Each number is 500 + 25 x the weight over the matrix's rms, rounded and kept within 0 to 999. Layers, rows and columns count from 0. Numbers have three digits each.

# layer 3 attention output (transposed), 512x256, rms 0.0667, rows 399-447,462-511, columns 128-191
464500519483489448469450486527505486516519485474512471467506511508513494505483482512523527510467473507414464524464504499471521544524505515501485521511529505490464554510479497491510511528494511
506490498494530471461493492474508507509534504499473479487474476487463503488505513491502484536495521480509508511449531493465514497505497487494496480492444526486489516503524510513507479541515493
501535484490502492514482455450499473512488524497457552494472514508465481493459455522492533520484493513515464511509505522499528493528518513478486504499482475503473466486553527497507535491510510
474540484484487514487509503483485557492500495514477525523456509521521503562499506518500512492484483498542514505543533488539517444522485482489474469460530499488506508504459468542484479457509494
482522536493524501517474546506467491475489481485514511472452523467501484521507505540464526519488546497539506524522474503509521505476511546522487499514507504509454502479538515506486497503491484
520526523511529507497494490522489516518501525529502492520499532484491482473527524488495516479492468494538513521481522450465475456548492483474481493506485514489498448506482480547494479531511514
528475510477476426469493491509483486441467454483514478513529525510547530484486456489505591457514517487533510507492553512507460515517530509463525485527458440520505556507519522509448487476470495
495516500550491558497522485525476483494507561522489494502484498492467501466481484457508488501547489486471505514533496484451564473491502475467513485512488466514434477520514518493478501471504509
440547463499507495519504473450524482513508518522446455488500551519499490486529499540489429511469488501488557505498488457490501515543535492437522520524510491506482490484458487473486508489531515
451517498489487494525466517494517485514468483481470480518531498509487495485462498483540483496514530546514486471496477461496500464531513467479457514459509494494464518446476470496498454496548500
523519490491502501468520510447465491463518491444505468529445487540487482459463477477517522493534473472526480484510510519507506466460490510495495475537510539541484489489499518504497490510508517
497460478481477482511527526526441512460491492513509485459460485463463519531517485498489501515515475487498479447438514516534489511511475489545493501494517502516486491524524471457489490479471470
509496426495525482458505504431484486548491494488497496504509538498470446466510512524482473498525495511508475426518552487516465529496513510526455508496483524501504512527507524478508516441481521
522497533496512542518488490509499507463502494485488472467480539516521493511496502503470526461461517527495514517522499513521535528478534481494479530518481453513570484494488502483513495516530496
519469514515515477512491540498507524476512497527516493504456482487516492514560520497487479502584506518514508556530444540512527494522537519499489520496568517486493485485514521476508505541464517
526504499520499529469535514539500527505494512509515457492464492523470496452484491495494537504482527511473499489491500504478505462475506528454485493552524474499510485495491522475477497514466457
522459509505512512482550508478483474477512532513539497462529503496479532530490537453478471501507482492496502537517523504504523469461507508498527469477496510503537501556554503546472507533481483
511446533506485532535500473503503534474510522475502524542504507470540475500506527474503492485508485517543492485515503497495514520488495488463482498507456484532463522529506475512480519509484520
495458498463513522481504480515467496492486504504437544461475501439551492496519521524529513514450403473450498495500525495467512453531526498489496531457515469543515507527518498486491504458467546
530501465504482477486485499500471478522506457466498498519495542516500517482507466522528516522499483531464476504502509478494515537479531495472487495514483473463510466533510527490474493513500527
488496496502496520528502434527480477462513514484471512505510506453480515515471515481521517515521517484458496502518479521536515507440531495543471529521446496488530531487523535468458468522501505
470523485506510473511518474498463505469547434518461543455479512493487492469534471493517451473506524489508486491506498521499505518480519524512488523501521523515459530514458474521546511532465459
511517555569517515471526505541471494503502538517469490490471503441499472483516479469488564485480514522528500536483441492537488513568560500496480509465503526492468511475523482499482494516505507
513520488511479469491528492531489527493487508558503507474527504522528524513504534498527517506512521488488498501473516521497508514468475463512508528458486501487503515478508504488509482513501491
473522464527513490501510549482519455516555465479535469499535482470502533459500536497508541449511509511529503482485498442493471482522515494514498472480495513503476522520511469471507457530480533
535529458491563498476464490506526510452488520501520490491479507526510522495457522491540495516461534501532527515509469548476512484471473470521433502525524483469515511492531490484498538497459487
495485538495503523477535490550414485480551516476506489475507504511470508518509498531495470535481516516527498533481487468480491462509530476493516517478489475543499504505498456511513533528492489
491494493506533499496466438522515501501532476488491447503514501502537506486463542496467477512535493466460477478508533448515484525479484512487510493469492523492506536511528513457487493469511502
503486472521447490497529508504469472493538473524457464529542504515489522500504530478488489501491489534487497482517519505488566537494512467533437509532514495523519481502502533483456498489468507
520451529494513529537509498493478506459493499502496495505495477504535538508536484502491478480495492526537521517548544493533506533496514496542560472481531483472464477523481461508540503546509508
471506523498471488498449551518473481490528510521496515498532490492495510471488519482481506524490507506475493469527466540483476505534492492455506476450519486502483538485523519493495510506436542
500472507495550511484500537453493541483476507498501543524541488468474495463509489442539554525463470490493511518498500528509486472533460489558552507486471542485497499446506509486475516503489496
487530479518492525517553493495565489513492478519480502476523527519536505463484477540507528494489573497523561506513486504467464501509487518473476486482501521496481505459486500480525491541471501
465514536511497506472468485485491497523497449505534463517490541507525471520472484511504470478515507510488541515475524498534547482486493488466493515505555550478499528517474570538523471529453488
524447520497491518520510514492522463529475507482487532441513520484472516512531514477501518484493479497494524503505517528511475480545493558521493515484462525496500552496505504500476481480520543
529500483506510512508508484496486458530515524447492463525524483527458507513469501458467492548476530516495488532557533541522544527474480539537516517479517469520521527489554524496465527466453535
506492473476468484474497517535459455536480520506487491509520467465540497499530501527541528463474501510490458531512507528525535537500528508491510478524485516519518476485487487549442500500516517
481485532455502475490494501525470505526478513469475522478502503481525476493486530509507464500548484501537483513476453493469517462510483498499472517505538521477466507520514520510491506483435514
526511514496473520530492471494498525473489450502497518556474521525508505508466473495500497489521488487462520499485497483487494541506523517487537535468482495570456470522479475465457505531546467
480511493464514548536510515442538509449513508519498492487512493528498541478492532498530497495499473523505498494504484517522522497490462515487542528531522485474489543462499491513487497499471507
464549460464458540504514465512508510468499548527486528524553509482516530485458488482470484524531492496479506486500466520502513523507539497533475493555521484455518516536524496489485508469536500
469483524496509505504448490483522481524550493549471473502527542497509509493528515502510518518526504459487499540508496516528455547525539473488502461492518493514486540536530508512509517520517509
497521476516499498511513488515556495478456505529512490513485509538489472497509466488489562449554546495512505503484481500499467492493521467476526520502511551496473485513515481495512529498463520
489494485487484512489519478506521499490465463489511500497535445521515483487499508523500490487497464490450470510450535506511533483512530497511487506458514503478522482472493505522476528504539478
464457510482537462530521478471536478483491515525536523515521525538489539495489513502521464489498532511475509503509490447477540469491519471462488514461490494477521463527466484511494520524506505
472485474514513499541512497491480523503493510541514500465481490531472527515467468526489443511510503507484510489510510511510528543519502467479497439496490456497495455498509496479486524491473488
512511480505493497488468456511466540492476531475482490489554511487499522487492479489500499441506480493448526509527502506474476488529494492484479505512513457449428475539454516456477492506482482
531536480488558538465510500539483469472477515477475445476450521452524506496536547500517512487501495497506513495494508473486474491476479502464522474490460500486523472477473497491481454518547507
514535495510531512492526513492519507500491467494499451520512504503496480486460497517455493527506477468484453453477522516489501496474551493471521483540505497500512490508524441540512501564526520
504513461512465503533498499493462474490452494530499525512466469500478509478492555491523523536502528503464455472476470498481519495498488498521488567502537501461514485532500451467503494464472486
516491492461495548497550513477498528501494504505480521526492494507510489517504527507494495513517507490559538500539497481501519467500483453456516468424483469514493457515503542484500492474521478
530518489508488513528509524501519500447444507528536544524482512481497478503547487510477539491522457550461532507528512498507483493453468500491545504508540455495464493499483504500476507507507547
523475504487502478475508518518513535503480512509507502546519551490515506511471539499492505491514522499490510517471496489469478492484478491547514494498506480476495550503502462498493499461540506
503506524527488497532518499500490463491514489468535465487529482466515509468482487491515458537499473504440505478474486502474454518463513500518534524550486510516456501518544490499510501537499484
504552458519479477467504485495514509525495525483470516522494488496486522517479529496512485468483462497484470460451511514495525497517520465488500481467475532506525508505464514522489458483520516
499545532495508473487515517458489537508478493495478502493518463539529512542504517484490486492528515491471497516539499564543520506460512528522525468489518471492503522481534452476484462494500485
524494495505499541518491514485509482521538513466498506524468463493487501509531542512475470508474488533475484505499506482528505495489512503529471481499443538448496484499537488533558506514519503
513498479494474522442508534467511535496497441500462523502496484499561529550497530483517470482477507539519490435489529540554462536517479514509502498493506477497555481522565477480512470530498479
528497515501495456489501530519531536488528466474542543511484470530513468485520470505499533500494580501537458488485511483491458485473459503497501494477490526505492522508506513514475483522492459
492459507531516499506480451529529470495473515502548500477525508504462494519526518505471509493457455468515511510532552540482492503491472543524526500576484499510516448511514513470489549485504528
509519498492488476490478460527539522510504471560501500478540511509512501481491535498488496496522508525493515533518511463532492528516539485503527517483511469530536521498453483483500526511497503
478563508498510545485491485482526476535518515448473502516541497516531526476499520503529515477455522520527491539518527476537491497500487511530501506512474494492481505471476502506507496483501508
481489500503537470571502506526497514534529512497511460513495477491515541554537525503496502465460468485492510496472507525465515510503506511517533519518495439504484499513517509504462494514517484
504519461491510465477508531515504497514544496516513524554516461451522498496557540459523483536516528516526480439447465491493485474489480514520550491495495529506461486504495493486483482535532489
478514491483512511497480477497526479502473484467477503489496502463495497526474490510479494478451473487501479467456509516520541490472435490481482474547490504502541538527531500493481504482473471
476466490478528470518501512481502498525481495512508509461510499464525504563515510487512492507436514496484526523468508487531511526511510488562510515500486528509485480520481488512501513503518525
483498510500482487488452530534490516489485466486509502511494487489515489479535503516519529495480543527493475496495486474469483475523513503487489523513477482474474515476484497515473493516517512
470540490467503523510493505480512491470480481495472514437493509494458517479506462528504539522503514500487476496473508530471500437501526498492524506511519490482511464489476494499510475476484460
483487473536506501507516485515531531498498497511511501503510512506503493533495511487524481490538532537539499514523501541530482535489492516500518492537470523488523506527477488536529490508527505
494535519485553452526482531499501489476499517504473510472529512457519496519486524506494454459493495527526504491530484502482526494515478537502523520476508524531462509507502490506504484502465528
509519521513479489466473528464475512506503513502549481472463497531503495493524514504488462487478504572505532508501503486450481493547492520465533500489514525478523467516487509498522522471472485
539467505512438509483505496493531495511537551507478481521492469536475503494500507518463482499493463541486502505495506508519479495501511497448489509521472527489495507481502523491487453468532514
507502474504474543498532515445522463495509482524531521500506523547511486509496523495504460495543525473466507456460547496491527503480438478536520479522544516519503522499504521464502470486471495
462456492516545500542486479500512494502506510474492533509506509477479502449521511496485473485488489517513521520523528500508490463541519500473493499524517512536455480490510483532483495514523538
522466534471442538477465500514493528486481521566491499502511509516522484532508465472521463538459523474495454497501482517511477487501497471498501530555488512517491466499503480523491519489525496
492522515523515470491534494468472507561476499504495457507505499491517509511514508501479520491491455481465494507492531462515516522521554542518549541464513474495512492472494482467527523487485493
524518486507507449502473487474565489545502475496480514523486516455500476505498468473507518470544511476423445524461514488488499518483481521513488557518550527492516493507506522477475464514516454
462494487523501499497511531490505501518468497484488524520477479530488493515507476507497499497467518528525538545488450529460540477492549501476489496490486499474520508511466500545484495501490491
476505523468513496465455506464468501495481537518543494485499439500513502504483481514463507486498518458493467513526458495509494479512518528468509465501479499503478491470524521491498515487463474
479516497517524473484486483487485488527491525476533506523490502512489479520498486519511507486477513468484511490542493497518485467521481511476480488473480530511555549482517497492467536468516504
525508492492550503473525473540480527521466517475523515522506463533516458512493459462572482485504453483465507519452534481513523503466519489567517506488526518490507459491486524514538447475524460
514473533510487488516491465510513516562523496515456484456496520507507518526496510511494479456491510498499512478502499499499514487469474471478465502526505485497501505512519514535504473503554481
506466512446491510487502488508489527477505549518477505494481478450447461542528498478524474493478474542461470528486482498568516480517504470538520490491527509467516469516507472509506487496507462
511479461454508490480488538498485476498475523527487501513481496472483517491537520513529526521492490470490480474521466463485477526505532539521505498463485473516501455465512497490463465481530473
476520509504515496457510526470504491481487512523485464539492502492549464452493526469499496485506504549482510492520490463489511524485531455501477498454573491499469480518500483508512500527478467
508489509500524472508494501491526490486498515542563498492518484460515493466506514517537546442507459492460494507477492466469455488523505515519522479525479530502467492502473485477524504506506490
499480520510556533538540524488526520471502490473512546486492522500472476520473504501474485522508487510516482461441472538472496461547467538497470538524492489503477516511539476454516504495504447
504512502516518534512456491464511535480527504500507481525489463535492554520514488464524516494500498518465511499484511486563514540489512510468533511485455495523529509538514509489489510493513493
484480475495544485477512534514493524481541521486446534492484483469532484495493536464482494505522535507515489532502481523512494487493506496483462477501512509482503514516490495542515500477508535
483455517508492482484460507513475486501510497493448522500481488505524491487520501532441478476524510508482520531504505471487476501518538508501511476490448503551469465505479519486505536539536498
543467522505541453466533553445488517520485481470500467482473481517457471474498472526530528450483509494514472474523536541524469462536459475484507541478501523519484505472488522505493489571469486
545538460502519521482487508473501481508492499467472502499515457488511503534472501500499472485497521478538484470442502494531507490439478531509502534528511526536483447485503511491543488481489487
528508512507505493476520518492458515561501505501496477477449480508497522445495510502579476522460500508474501481475505502466484491474517515496470466462489491495510541497484523538471507511560485
520480513552502475530485498495488470477491532526514506502483495513476503521501539467485529512482520527536475522515461509525495530497468504494534482548482518507482496488493503478501471482486503
537514486478462471478480522526494485469501476496449496491535469495486512496500483510506504521510494490555488525518573541535455509465488505578508479484521479507499479497519492492495474518503454
481533510465485473495519542458536483471441475445472491478563524501494495457497498500501558485492512522526492489499445467506478477477537529496451550501504523473520528524506515486526523512523472
489503511468528516497527554500525517542559491444514466504481473509494509495507483499503498543510492535494491522487490494487505495459457490506514514545545520527528504477531461525525532521529489
499495491496449493476520468491464501527527486509540510499531525552482503490518452493493509489482525450547497502477498507511472488508531510492479517528510540514452534517503532539489527498475506
492451520486440502500450500483507546477511525501480500501528474521463481471536454483558507494456534531502479530485477507504477518486465528559473493489528508495483484498518515550479531465460464
# layer 3 attention value, 256x256, rms 0.0688, rows 207-255, columns 128-191
571524503565471532512501474528493458508565517536532444586535453498509479500495454496493541524490496510558442463478488519541482500499457539513506509542513470500505482501503503469501483530483510
483467480523511485531454494516499493546481469514507474515522483517509512511505514460517492486494529528510487504526471482513427505511501520513492529504449518508551508490466465508451505475497458
466482506495528472488523497467525514494539462477485473469525506521527498467538527499513485485495483490516505471537486482485496466519512502457500485485508551507522492451484469525502498498436463
541482530512515477510469515553486558480451490527475510561517535489529498473527519491515499549521475458503501498521523517531451571482526479509521495501505520502516469522511497483480542475533506
509452487522494520496496482484512496509525510535497455513503488545477569490505492473510498505506496512483483478535510508534518534492478477475489527491487482493547494485517466519463519477501508
472493508518537518529533508515499517495520460533522483500490504490511495516491477534474542489507449507500487473470508523489510507495519531505514546482492478527537522527490533482504474508515499
512520513552493537486469481463449491482514543535475471486524514497483500549500524537498468495506491460491479548487477506487522453517515511504520507492519514495479500490453525471541495529480513
494533521492541518523475494496497486488527513475544475522530496503474498489545515556514525496459501515468488500528530489445469511513516503500532545473527484498522520500476511472568497515461516
507519493523470506539527486511471492528447539527507542492525514475503477511519509492494478511457506482476470505508435497538521470510493495539489519481539511487485494514551519472484497469467493
479488512486532543483467494500464513538531481507506519530483509517551486476524476488480498524509500513512543553437492548520454497476547526515517468484479492508475491530532497517512526459502513
489495497505468526502517504498519518505500541478477489517471500461513553507481550534530473519497504563467502476483518529455507500491493456507470493453542479497537527496510506513479501497482483
515510478522516488493522494516483468507485500485508509474527488506513502490483499486515532506498457551540508491477475521458519505460501479475503485519550491478514566474463492487513521503498486
487482541495503510497503478517522495461517467490502470482518542502510537502494484482480527491498498477511527569488487494500501455521488496506538469480503499440532467488499513534543519517472521
437511449534504470485470513491527488490489506503490520515525506513464542482483455520513512497524484492501457496526535489525489489515471516482489512518529499486508548498507530545467521497441502
475527517500454517492519503455501506525476500487498508528517469487468559513449511522522468459483539486495528495511496445452494490450479493489506510479453511497510501508499476478532490507527535
456481431496502507469492470495561522495533483459479532521488481520482549497501505546479477515549486459580521490478486480483507518525502519496532519486522538513503519507501474511488480504552522
520503476473519483516516513500519453525475485479485501482509531494499537508492508504508512509436512486466492473512489491537482500535462512527488517522533485513480495485515514461523498486475498
453540490527474463514508543550490537495487485508520473468493513518485497532478539487510518498530493512472541454474484514538528473510526509539486521480522535495499534525503489469506474465563533
508519501506508514484535523509465488471494509487503478478528479508488497515503487489444472540496542496458511503488484486529516526513490542458509502519495509472512500530486500492498479554508457
510460518496487505487503474498522576463441526466500523513508481543537489516503510529457483504516559478461492508468478491511513446537476492488499492501508525516512498465491488477540503441485460
495503492525549478492498525442475508529471516530484467476483519469543514506506478478490483498494505452499480462495448528527506526496537535494514462486528512546493539549511482483513526480498481
552516480500502534519463522499448494529510555523531470482500476510512491522496484489520472512506555494499504482501494507472514488509470525530497472479505519516529515530511504475467481487497484
473475455480505500497467490510542507545535501517531484495513518476493528503484468518487553512484492501521481485557517512491464505506510539474451495511520510487509499533534500510528488494461503
473524509504504513492507549485488444502487472485493501477445459458477453513494448544469472506477523492521496509482496496515492454464479518509536527533500522497508537528499486518478491474473506
481541536486503464518496471541448488535469497524498529490500509556494502483569508523515507479483482498492542522471517514528544474514498535512549489475478514447507469502508499492498464522544460
504449522525464515495498508534470497490526479495495475494517517497474491500522501494481494486550502511518512524542515512518468509487494476502509483489493521542541491513483534533500450542513537
513488479521477490547465544461522510464453473510463460559486486491481512497547551534532513472472490482439519528516466507518492513522491453507461484482474495508517501519527530497523506518519549
500533520448474521542523487480490505488512522492532534472484492499493493501491516500452483493498495475506501516486526522542511490501468506521504483487502488523482498526510474487521489487473499
512507542501517492506521516518516493509469527516491566479496518471455477554511491513491528496511525539528497482491527528504484508492505498485495459477461518478543517495461489516568460492564516
517566508513496506511505518529495495531481469494503518444516498481508472526513508482503494490503531488474470499443478508488471477505485533529493487529507500524491518485497471517497513511498498
490487520504530512486535497472524532494517496523546479512502483537467524525552520548517468467539484493499485481491522508534532486474565504487493548522480504489544475503462472515491533521504544
491524504449492465516536500523510469513507492478509491497485470515500500489505513513504469513526532487479522514497515503515536493442493512493505494500534511473516469506463490501515540522509500
479480499514488528508478525452476459515517505469474476506478537486474534501502523493487458527523488464527493438494535525480507526533534528539529499479478503476462518478487542506495502534486497
538504449501512479502503490517525582528491535509506515481499484531474494497477529505534504473515486507515509511483488523546499485510515465502515472506495497511525509476500493501434499493551525
512489475512471476539481458549526494478513448510537539504550506493509507521501503508494493553511500531505494462495444467494506499468496492501507503533515485509480463502495503516495497496525479
517493524551493453487509513501521519481497462519484488498534503503528515508501457499518474469528486458520537492479442485505453462509496475501476484512505471478535469458469492499525550504521459
514501532508465517526488455508478527479505489514506513510486575502465493472486480435463525470507517465494502509500538476497440512507484508476472474490454473530500516496457489498559499502488505
518487541504490509492483498491539473517521481504490475506506516499493510505510482501482495463472542478536503489527527497463520553530532515494535499494528474508484488463512476508502506535500477
491498497495500526516503525512504486483487508519512492463524524500528482480524468462522504542482469504515479503516489490480498476499487510510525569498516449485504499465500518498486513499469491
499491496526450484476478514523498510537502462477494533511519504483504501541511518496524498486534477490497508480473487535512499497520474482503483497560506529538491494512513462498459515486504489
492539506474487483520484470504495452510482491471497502483475515454518519515484506551471453503509539506502490539525454493467509494431514493476512488458516488472456510534490494510544518520506501
438521500510501516486536522478469508493446511497519525516507500474475522500523482555508491482480520493509472498569497511469530441475493501495503534486482545527476536494485496459526476511499520
499498519503502471490498462529492508491523488480471518500534494477526501507488531477488505506501456494471511473522484504501476508508461518541495551512471485521471504496492509481482480493509514
509503505490499500486487503509450491493476512520473495514462531467500469492510467557485473536478530501541485518524475502493487475468499517484543494519490513491460521517507491533526508462470523
483480501505473538527500540521482523535461505540496486509492532547486468507483512491555478465493505458470450490518497518448508545511506454503519549506544501499472514450479480493512507501489501
500534488529491450516468518563503523522499535485495475489479453513506478492516479454537513492476493470504522517498504494494519484497501493479555488506524516513483524496517480447494515497527493
478471553523470487502507534526510500496503509519502501489479542496507478507497518503486488487521494465509534498479485519523491507519536514532511500526541520496531457496467532508499519510501502
499494527473457490522466477469526467523509501517502535481495438490519517522456517542508467524518466530459470505505489497517524503510492468515485506485506468461509478527500493520566522498510537
491485479475492503499500470492476485497502556497477583468470493489509524486526550509561474467517512474483501541464479515486519489500504503488521513466480513496480484544486520464528497465497493
# layer 3 MLP gate, 384x256, rms 0.073, rows 0-21, columns 128-191
483510500519557521519475540505493524511533535510530468518512489451507514527515477489494478470514441468524485452462520495494558510489480510520533497458497515503508483447525506451497498438475546
487482501461499504522486499516516497463473481493477543487477493511491527507483473470453511498512536484503507495500479487498472455493513548478500466515514493499523499553504464495457506491509530
482475489428509477459541460530525502485516532491499524536514502478482507456518551545494506511530465473482449513554525497563543505521513472448510484513448519522530544477509591519497519512429528
502512518499506505491514495455466479458484496451526518564449493496462486558491508484519487527489503530571559499547514489528473490504486548552459531513530511436528495470481520470522518508480488
489498522495508484505489496475498495486501486514495514503514531510519497512514491486485525504499490489492513504495506461523495473506488525491501479494500503492488474496511517502472517493441551
510521496521531489543487525529529473532469449483507525494494540504482489508509521509505482490481542532557486536527518523514495470528489491471498479496507497513524494458508503468463500496452539
521526516476475496513516472481514449494501502509515531496521502482485450504484463515494499498522513473525488478466533492485471537499477517507506519505491496520529510480549547488463468466493496
514470496525503491507504491514505472457487497508515485500486510509522476486491501485513487455493521483491475514480527478505499525500498496455503474507508501484501532488476455475475471489533486
525540553500512498498494518512516464535502507514474468440503520479495505486491505498524435485523506489534531524518514476489504474479456510488490516466505506474523527487522523515521495502528493
485508524504535474474514531472490523498532525483515492483514480500473520547538517491514508509525512484494470520504503493507497461539534532508508505534490478481488483488519526531476547531508509
462521487509469510518546491530502521445491516489510514458484522465496499492488502501441495509558519454496528528499465492506482469483502469517519499503495502486489522517510467517444508504510534
538459483492487497505501475487497436519502485494495477444482501527497524504501485527485473508540550492475529527498509471518530487520487492489443503491527474476543500486501477460495467554530506
514531506541524484502509470477452502500485453512529493555509480513507523502473540493485465497534470509524439495508469510473495562500501464544494482529469534525488476483510495487509527498475466
483499477505503529509523545499473518479512521501461518479488480504493515562515436477514533497525518481449548469477510542507512495482489483535477504483502483459514507499531458520472435437480475
442494510511510512503489512489544534476486513501528525467482488514486488526489511464485513493495540492522529513474470542506499446473509500483513495489488538508527475476492526532513520493516539
448493512465526464449489479522512517536499486463488485509496442462493494462525447516507492486455504479534471510469470504524487526528523517523460547441465490503548534496501473476501501469541470
464530524479512499514499503507525522483481526508509493525483519484473483510486500519517544496501485489474527479558501492545533507506527532504501514486498500475491476484498534490503483544494489
531481475508497500540513522552487471524522519490453514537546505501497507459471506501494555488487466532498493495507487509517481525481505443488509545506461507513497514492513549511488468531546515
534517457522464492503512524491526491549488488495469495497507479516474499487488494505466505466489504473559505497505477514428512538472469483497497508481507560510485478477488487546493509487490504
468511511497517519513483484524544454514520491484451502546517476464513512531525546457495518452522485526536450483495489501510467488508525495494519530497478543479507477512501486497505552518481511
507494513496485527528521506425484506504514476513527510542487526480456504518479532488486512483500449521444500468522476471474485467491511502493472505484550540484495533486484445454490494555489437
512485554550464486569420509456495500487527468498484555510512495500488549495530474502528497518473488513486472475513449547479465466504450476493470532518521551514471544476528488446499464464455424
# layer 3 MLP up, 384x256, rms 0.0716, rows 0-21, columns 128-191
532492510483519507545532507513472518555557497542488503484498503441443493566523488474499489499516491502478467525448498471522515504502514499484499514452494517493509519538472476541476493525487543
494501475481519520543491517506522487487543480492497496497526490473510527502512498517469513494461506488494460501520529513518487489503505505510505503500492517465528523486492493506504520497484487
466472453469513493544456531500482453504508503488510457515491481508527552520486429530516504511524455449508488492504530483573468448484557434487508535460476491576500532474542545533518498504476490
524440492508487536511530498486483434459516500548510514449556511540527492444512484487483471544418543489424509506476511487493515446505461487487462497525507515502507462504479518454471460496469482
473461474522493529465503513533545521493471463512481503532513490501520485515465490518479501496477515493529476506509510497518464518513463488515530461482494525506529521492520468486534513516495496
481486526537510524535512511497499451543474486497468534505500491527537507530507486536473509489462541494531509482522464535532526518507488528506513517454505492495517466457489466487501461474509472
519550483510493496545553504484474506496504460499480497503516491535484536520522523539495446517487535511500496534464506472477493487517509507478477499504484488506512510479506498490522481458511486
474508480538554485519469524525463523485487479517502489461506485482529506478514507467501509488505505528474518471476519469490518490459533469524497495495504467502478488501497511523486469506509539
499493515476528495465535550496497474527489508490494509497496497509463477502493535486496494504507492491524514501543503483492487552529498462488504545510489482512486461500476462506522477473465511
488471526503560497530515539490458563506518514497521489525483505520469548495530523479519485499488507506526495549522507505495503445525468507500475521524504496515496484497531560491511557461491532
482467482482523490517473470466486475517472485484520519526534483516480534469529511483533542464493495505487511469492486489454524511508549584515477520492532504512490512492544521502511523523487499
501502539490502487519501529507499538537477520468505503532478510524468500499492499506539504531485511501489515447469489495507508492508514523458562493497494484521505497491484529514520499487523497
496475502478516507511521501496537525545488533484474534488476515469453462515484516485508506481455487481523530552515498527459513475484499477439512536476535487497522489500467534517512471529458534
502537539443495537455460525489446521479431504558522474510495545512508494492504542461494520486527489511497537519525493538486493469505519506494510531498478487509482475501434463495492541519523470
500549477504521468521510476501468491483517501466513473493462469468515507537503487531454482470499445494499473505542524493510475509510521518550496497507477531482509514495480503490521473517486518
509472497523489541487461472451484488463525499552502493489492561514532483471482516527450502472540496515499490479529524535505558495466461488455484470535559507541501494533520543478497490495473543
464510520505488489527478535514466494501518507532518504535518522492483507503498561520537504528498501472537492491528470510492523478505518496483564508476528512490476462463484529524512530510491482
524497451472492449522525533528480498527494514478479477499519547482481505483519495445495481495494525553506473484546520527564484544464533495485506509522457495493489509477494494525486475544526513
502538504488500492488475503513479480501520485536523473529519518505461473483453478502468501508519550498520520473489482537443508513493489522484511527499491525504512489433519502496495504543467519
519491523531540469497535465511504495528478504500492491518508505509493511532491517500441516504524524481506487511469478481469502459498494492477509485514469497510495481487502515482511497565494502
513506504534502516562529518523472478535463491481485521516539551545528517522497483508495446524451505473517496545504522459504486443503468538513541460455473477509547512498517460523528495434512522
506513525573472516556458493495523469494533497530515549462534483522499524519486487459531497518488506500492476491534499540495474565558457527527489482551521456541484596501495484491510499426470479
# layer 3 MLP down (transposed), 384x256, rms 0.0673, rows 0-21, columns 128-191
526469508500471516545446488513490498483516532485481497543516528500466507473519489494499490501528520467520523503462482526513461505519448462461488483507495517502499510532490459518492423492587465
532504493489530454501513538497496479477552519502504500510485519501517486505495479530521493510484544483472482486544506493516504496492503514445517479482471481511529532498521470498513493490488502
519487478538458516531509503516519543503477479483478499527495485499479484554473526492505486511498547555486541529439482520476494513501471517538493502511562482454486511516494454506470495529573467
538480501505476483508470522513526478440480482512476502523518517518497503519503511496426510540491521539478544532464493493522451491507527565500477558563477514491521523500521435497484508455502543
500504511495465498517532505472504492493515494536488525466521510534533471503528463514505439460478495542489497503522535498522513551490532516496522508506503491510494521484493481481482511499507501
493478441466528475500476509501516481472512457465531474458481496510472477491487473474489489514453447504496494500490544538467491471528480499521509436534522490492497502526494561537448532470492506
485449523528498502454493489485554506518539521537497554474474500472474477532498497501530534491514527500528535437511506537482492500460471509483489489490500453514524508469528517472471518497538506
499435532499525504501499529492481496468503573509507473497480524472501462488493498502463502465477487493513498523497485501511507516510459499444473479497526479466540517531474540464499488512499453
497476529523542524487570517515506509518489559490487517508516483481489518491481503454479477538512539486460531468517499511510435520530511509531537497510494482494470508519518509501498520536474493
484477528532507486485503517496474490499529483492491500494503504458500493509525505501505506477507486498519499470503487468490544515537527502493533524497504415514506548496522528524489511499578485
473495506532506510495498462494490495514500512471496538509543496530520495514504548496545524510461501479524542524481490468488491501494529546505505479526474462467534488455530471516502511541472466
451539479452515505540529484504517526500520519504453522527513481486476503505533484493538515537514525490502493473542469558468483518511521479515537479520474467511484514497458549478523498488470510
504488503516476512500512479530495511443484530460493450478514485517502504560520494543478506464494465507468490572505508473503478505496469554491478470437470497422500523519512468521461505482542529
571484452479508502460513522510481511506437566495500470485509542538520515470510497482553501494471506524492480485549536491458481508546484473485498496480495549480434528487477522472481515508529479
481511483490523500527503485487466503481465466533525503555484470492486492554503509494512484499482479520487512544466518500538518489519504522523492467517522499508482506481466488445535502481466504
554475461495474495492516511480530481523500494554516493514541550513462478494489524527490444532531499531456527470476535508484518475482547484482512556515495524478466422506450497498534519519506533
547505481467458518489518511543504489504492555495508488481506501514551510519531491506476511485505491580519456510502514525529527498501491496509523465498447486487515521499478499489523543500582466
558542559512475548461491474493532543473509467495520508506511509492505514502487534521505509469500489517494529534493496512420510510493505449479471503444511500481516470499477498519495462475505442
485512458501497480480491520507520477455492516480539507492464512531498501475495479487492515466527528479486508492507471529460493498496500514501480516512554503515538462465518490482506519468509522
477495510487474484498524478518505489500454505506475548503486509481501517507480486491491472488522490497522530516458501521468480485491498487559475500511505504486473521543502499463512447515493518
528478533486523507492491462462483496441479511524486487475490485489459548514474500519472442513467504478525543457527548457499477505505499529503486540484485531488514490487498519503516488490477452
499521521573461452522509554457479464482535493517563529532535497457480523472509482492503480546518475485512440503514485517520489471509489492514473471513476461491498515530475494452518500452484480